python train.py --n_head=6 --n_kv_head=6 --d_mlp=448 --norm="rmsnorm" --qk_norm=false --bias="none" --init_std_qkv=0.0484 --schedule="wsd" --seq_len=128 --train_tokens=141100000
Each number is 50 + 10 x the weight over its row's rms, rounded and kept within 0 to 99. Layers, rows and columns count from 0. The size before them is the row's rms in percent of the matrix's.

# down: layer 3 MLP down (transposed), 448x192, rms 0.0693, rows 92-122, columns 64-95
# gate: layer 3 MLP gate, 448x192, rms 0.0692, rows 93-123, columns 64-95
# up: layer 3 MLP up, 448x192, rms 0.069, rows 93-123, columns 64-95
down92 115:45 54 39 68 57 44 54 52 72 48 54 57 39 46 55 36 53 53 42 63 33 52 49 73 42 52 38 44 49 65 56 49
gate93 096:42 56 55 43 60 43 37 60 50 43 48 55 54 51 44 59 62 43 60 40 50 58 49 35 47 49 56 46 32 48 53 47
up93 086:56 45 38 43 45 46 38 59 57 62 48 62 43 43 31 54 33 47 53 53 38 63 49 62 27 63 31 47 68 44 38 55
down93 092:51 42 36 62 40 38 47 53 55 66 44 38 40 49 59 62 39 49 59 65 49 72 46 56 57 53 40 36 67 55 54 61
gate94 104:60 58 36 43 36 46 72 66 75 43 44 41 27 57 40 56 39 35 46 60 54 49 50 43 49 59 42 45 50 56 55 59
up94 100:67 59 43 49 60 57 76 48 58 46 50 45 42 52 37 47 29 36 55 65 54 35 67 55 40 69 46 47 41 50 55 40
down94 092:46 54 58 45 62 52 55 40 32 62 59 41 52 54 34 42 54 63 35 65 51 37 54 60 53 45 56 31 38 36 49 44
gate95 085:50 53 59 50 60 54 49 50 25 53 51 40 52 50 41 27 41 38 50 61 59 41 45 58 49 36 56 54 53 33 46 36
up95 085:47 56 60 49 60 46 49 33 31 38 43 46 51 52 46 16 41 31 36 63 50 43 40 57 53 45 50 65 48 31 55 39
down95 080:59 43 60 32 42 60 47 32 76 39 57 46 42 63 51 38 51 41 49 59 42 49 44 49 29 39 68 48 52 60 36 58
gate96 091:52 24 56 46 49 52 48 61 43 52 58 51 41 18 46 49 56 43 47 35 59 66 39 45 65 60 54 50 53 46 46 55
up96 098:50 51 47 54 61 44 55 41 56 58 40 52 43 65 40 50 50 53 55 60 52 58 49 53 36 37 44 43 63 47 50 56
down96 095:46 56 54 56 51 42 46 58 47 55 44 55 61 67 52 52 68 51 57 62 52 49 48 61 44 36 51 56 46 48 55 62
gate97 088:48 66 47 54 51 45 44 62 68 55 40 45 45 40 61 58 46 52 55 40 31 48 60 38 38 48 60 32 53 46 64 61
up97 089:41 42 42 50 39 57 57 24 49 35 61 47 50 62 37 41 55 53 31 58 71 67 53 44 60 44 44 46 65 54 50 48
down97 093:36 44 60 52 55 47 48 41 78 40 61 45 44 57 47 45 61 55 42 56 58 52 52 43 60 57 47 46 45 53 57 44
gate98 102:41 50 48 46 50 50 60 57 49 50 33 40 31 54 39 60 62 56 53 57 42 46 60 42 54 51 53 36 57 45 50 60
up98 097:52 67 34 45 46 59 46 37 52 53 35 55 53 55 39 53 61 58 50 59 55 43 37 41 74 43 49 36 59 58 53 39
down98 100:72 63 46 47 43 56 55 60 45 57 45 68 50 59 53 43 51 36 42 60 51 43 54 58 53 46 49 46 42 43 49 42
gate99 081:61 49 61 50 41 39 57 48 60 41 41 61 43 35 41 40 64 66 42 62 47 34 46 45 58 31 45 40 31 48 52 62
up99 074:45 68 54 47 41 42 52 53 52 38 51 50 82 34 44 71 57 45 64 50 49 43 48 68 43 56 48 53 46 57 56 66
down99 077:34 46 44 46 45 41 56 43 38 66 44 63 32 44 36 57 39 67 37 44 54 47 52 62 43 48 44 26 32 35 37 52
gate100 111:41 58 35 61 41 42 47 51 59 39 42 58 40 49 55 40 67 55 55 32 37 46 27 40 45 49 68 60 52 41 56 35
up100 113:49 49 48 60 49 38 60 47 52 56 51 45 59 33 46 60 41 43 49 55 44 27 51 38 60 41 67 53 44 42 49 31
down100 114:43 49 32 66 28 42 55 46 62 56 48 45 43 39 46 48 50 49 55 42 52 45 48 38 60 46 56 62 39 41 44 36
gate101 088:42 33 71 42 57 43 44 48 52 49 52 75 54 43 54 56 44 59 43 75 56 56 63 52 55 51 57 61 51 40 50 45
up101 086:34 47 70 50 47 51 42 47 47 64 56 46 42 59 42 49 40 44 48 58 48 60 56 49 64 64 51 33 60 51 53 46
down101 089:44 72 63 66 49 53 59 65 53 58 46 49 30 47 45 42 66 60 43 51 56 35 32 55 53 28 44 51 55 41 44 52
gate102 095:55 52 42 46 68 53 63 59 49 54 60 45 46 70 56 41 57 49 48 51 58 38 52 62 38 58 58 55 55 58 49 43
up102 098:45 48 53 45 49 59 35 77 70 57 51 52 34 46 53 40 55 55 45 45 49 54 43 47 43 25 41 62 47 55 59 44
down102 103:44 35 58 48 41 58 34 71 72 42 57 56 41 44 42 44 47 59 55 47 58 45 55 48 50 26 51 58 39 58 60 49
gate103 111:38 40 49 47 59 53 61 53 45 47 48 58 35 59 36 51 49 38 48 46 44 42 58 51 50 78 52 44 39 54 30 50
up103 106:45 43 57 53 51 55 61 48 58 46 54 39 35 46 29 57 50 48 52 45 58 39 59 50 44 61 54 45 40 56 44 43
down103 108:51 58 43 62 47 58 54 51 38 40 53 59 32 47 39 45 64 51 70 75 48 30 50 36 38 68 68 48 47 58 57 68
gate104 123:62 60 63 43 36 38 37 50 52 51 43 46 53 51 43 46 51 56 51 42 43 68 32 60 45 41 56 52 50 43 54 39
up104 118:54 68 71 45 40 43 53 44 53 62 46 49 50 57 48 45 55 49 41 49 41 60 31 62 42 39 64 61 51 46 55 46
down104 108:47 48 50 42 35 49 53 64 34 73 52 35 47 63 60 54 40 68 67 61 58 47 63 63 53 39 52 46 52 61 44 59
gate105 093:41 27 61 43 50 62 49 45 58 50 51 56 39 67 50 48 56 51 51 60 51 65 48 44 51 56 49 52 36 63 55 31
up105 084:57 68 46 45 55 58 49 57 51 36 34 47 66 27 45 39 62 52 48 38 49 45 46 61 39 58 49 54 40 41 45 56
down105 084:44 43 50 43 64 66 57 46 58 69 35 60 43 56 50 42 49 55 40 41 48 59 45 61 50 60 42 35 39 56 42 58
gate106 111:34 47 50 59 42 48 54 63 50 57 51 39 21 52 64 52 51 49 57 57 54 54 34 57 45 53 45 55 34 46 29 47
up106 108:48 29 46 43 52 72 52 34 68 50 51 45 61 49 57 45 44 41 60 61 48 53 60 40 44 47 49 45 53 47 38 51
down106 108:66 31 55 52 55 39 50 52 63 51 60 44 55 58 57 42 48 45 38 32 64 46 59 57 45 58 58 65 47 38 46 46
gate107 087:47 62 54 67 58 59 58 44 44 70 41 50 60 40 51 47 43 60 58 55 41 49 45 51 40 34 51 53 60 65 45 24
up107 092:51 32 63 49 49 46 29 56 44 24 67 44 48 50 46 56 56 53 42 46 45 51 50 51 51 56 42 43 43 30 59 57
down107 091:51 48 74 49 38 41 35 65 65 45 58 44 49 44 44 47 60 66 48 53 44 50 45 45 46 48 44 57 51 28 70 51
gate108 082:72 63 53 53 57 53 55 61 60 51 32 60 58 54 51 55 42 46 50 53 51 39 43 29 45 50 56 43 45 46 61 50
up108 089:30 50 58 44 49 44 46 39 45 49 61 23 56 57 67 42 46 46 71 36 26 54 38 55 61 48 46 61 48 54 41 60
down108 088:41 59 47 55 40 51 54 58 42 58 54 36 52 64 51 45 66 40 41 54 33 60 48 40 51 44 48 55 46 43 45 62
gate109 102:42 50 32 47 44 40 51 48 54 44 31 49 49 32 59 39 67 58 68 41 39 45 49 30 49 56 63 63 58 56 54 40
up109 111:39 38 35 36 41 59 58 57 40 31 54 62 66 33 56 53 56 64 56 38 53 42 64 31 46 44 61 42 66 50 46 64
down109 103:39 49 40 46 43 52 44 44 46 41 46 58 51 36 50 58 63 51 48 41 34 37 62 33 44 48 53 34 60 60 48 59
gate110 114:41 35 39 51 57 45 42 36 50 46 66 53 64 56 33 72 58 67 63 73 49 58 61 55 44 61 50 51 40 38 53 32
up110 115:42 53 49 62 62 56 54 81 39 51 62 48 53 57 51 55 38 59 48 64 54 56 57 43 42 61 41 48 41 49 56 47
down110 109:44 33 49 40 45 56 46 49 60 53 55 54 49 61 47 42 40 54 66 75 59 56 58 40 38 63 41 52 52 44 50 44
gate111 108:46 40 57 48 45 62 50 52 64 37 40 50 40 52 46 50 38 53 57 67 42 42 50 61 52 46 56 71 34 41 57 43
up111 108:39 57 53 40 27 37 56 66 51 47 50 61 33 34 42 55 37 33 46 60 63 75 52 60 36 55 52 43 34 50 59 49
down111 108:56 35 56 58 42 49 56 65 50 35 29 33 37 57 45 30 51 42 45 45 32 46 51 32 61 37 57 49 47 27 45 42
gate112 101:54 58 45 54 66 56 43 52 47 51 40 63 47 56 34 37 56 39 51 63 37 60 43 60 82 49 52 56 53 58 38 64
up112 104:62 55 50 50 40 62 60 39 56 42 64 43 59 61 59 47 41 72 51 38 65 48 57 37 37 55 65 45 41 43 47 35
down112 105:50 50 42 47 35 48 57 26 68 39 55 41 58 49 51 43 42 74 46 47 66 55 49 45 48 46 62 65 48 37 45 49
gate113 085:48 58 49 61 50 55 45 58 74 38 45 51 59 44 42 67 61 55 55 50 54 45 55 43 48 46 52 57 42 49 36 48
up113 083:52 63 41 49 35 62 39 56 60 43 52 75 56 66 50 62 61 44 41 47 41 50 62 37 50 49 43 56 55 61 41 56
down113 080:53 35 53 50 41 63 42 38 25 44 64 56 49 58 43 64 40 38 54 37 63 38 38 48 48 54 42 55 73 63 62 41
gate114 081:68 40 46 39 57 38 46 57 63 46 42 54 52 69 43 77 44 53 30 59 47 58 62 43 40 47 48 57 45 49 42 54
up114 086:63 63 49 42 44 66 61 32 49 43 67 55 31 64 43 39 48 54 69 62 52 61 58 57 55 61 62 66 41 57 66 41
down114 083:56 66 63 49 51 51 59 42 57 51 56 62 34 58 46 48 53 50 44 73 38 73 42 42 75 38 60 69 48 63 50 54
gate115 109:71 38 59 57 51 56 49 62 21 49 65 29 38 56 49 28 34 36 56 64 36 47 61 42 53 65 53 55 63 47 52 30
up115 104:65 54 46 44 48 50 35 38 52 48 45 64 56 71 48 56 46 42 47 51 59 62 48 39 61 30 57 46 36 45 53 54
down115 110:35 53 63 35 45 41 55 50 62 19 56 38 57 40 64 49 48 50 73 59 55 35 68 62 51 60 48 56 60 36 42 47
gate116 140:52 50 42 32 38 56 61 71 42 53 58 27 58 55 48 33 54 40 53 58 36 53 64 34 57 68 48 46 40 63 50 57
up116 123:47 51 72 66 68 42 62 48 57 50 56 52 53 59 48 69 44 67 44 40 54 51 46 44 56 19 53 50 60 44 46 49
down116 130:54 55 56 56 36 63 46 52 60 47 60 42 64 54 39 34 63 53 65 43 44 60 72 41 58 49 59 55 49 60 36 68
gate117 107:42 62 54 55 63 55 50 49 68 66 42 52 43 43 48 42 61 55 31 35 54 49 59 53 54 68 48 37 63 53 68 40
up117 105:39 52 56 51 51 51 52 63 59 65 62 56 55 54 40 41 56 42 37 48 60 52 56 47 57 55 54 45 51 39 40 31
down117 102:43 51 59 57 49 42 63 50 56 67 71 55 50 60 61 57 55 52 49 61 51 46 52 34 40 31 44 58 62 39 68 36
gate118 102:60 63 53 60 58 60 64 54 53 51 44 30 56 48 42 49 52 49 69 40 41 57 42 68 51 45 56 69 43 51 52 52
up118 100:42 48 49 46 35 51 52 51 68 59 48 52 56 60 53 55 45 43 61 38 60 60 50 49 47 59 53 50 48 42 57 58
down118 104:40 47 57 40 52 52 53 55 53 71 61 58 50 71 59 49 33 44 46 49 65 55 51 58 54 51 42 46 51 52 51 62
gate119 083:79 36 55 66 43 43 40 48 47 44 52 43 54 47 59 48 65 56 39 67 49 43 24 61 44 46 49 72 52 47 46 44
up119 088:56 60 39 61 42 44 36 46 45 42 49 61 59 64 41 50 52 58 40 51 54 54 43 54 38 46 57 49 54 71 50 38
down119 084:48 55 53 52 53 40 34 52 50 46 59 58 49 55 44 43 50 59 62 51 36 45 46 40 41 54 65 60 49 60 49 57
gate120 071:48 54 66 41 36 53 61 61 54 51 48 34 56 61 58 61 55 29 42 65 68 44 53 29 55 54 52 41 45 56 48 56
up120 072:61 59 62 56 30 37 40 59 42 50 32 32 40 48 43 47 61 34 47 68 51 61 43 51 60 48 45 52 54 54 47 44
down120 067:52 49 58 44 47 42 55 37 36 34 42 48 45 39 37 49 35 68 64 25 41 52 65 56 48 50 36 49 50 42 29 41
gate121 117:51 37 47 54 77 48 53 37 49 72 52 49 44 27 40 47 37 48 57 57 54 49 54 70 60 34 37 60 56 48 62 52
up121 106:60 42 45 53 48 45 58 66 58 55 62 48 50 42 58 53 54 58 41 58 51 50 55 39 50 61 60 34 52 56 54 37
down121 113:43 61 49 41 78 45 55 60 46 49 36 29 32 52 41 48 38 41 49 42 58 50 52 49 55 33 52 45 33 43 65 39
gate122 105:48 50 55 45 45 59 48 53 55 54 61 36 45 54 43 39 33 45 38 37 52 47 40 48 48 59 42 54 48 56 42 48
up122 099:44 56 73 42 56 62 74 61 38 51 53 44 53 32 53 50 49 44 46 68 40 46 61 53 50 41 48 56 53 40 39 42
down122 107:51 47 65 46 69 68 51 66 35 44 46 32 65 59 42 58 63 38 72 61 50 55 56 43 61 34 50 38 53 27 48 46
gate123 103:60 21 46 34 50 43 51 62 54 51 66 69 32 48 69 52 42 45 56 58 52 67 73 36 51 39 43 45 46 43 45 54
up123 102:51 63 34 46 45 50 37 37 33 62 50 63 61 41 36 53 63 53 51 56 45 60 65 62 53 63 63 53 52 54 45 52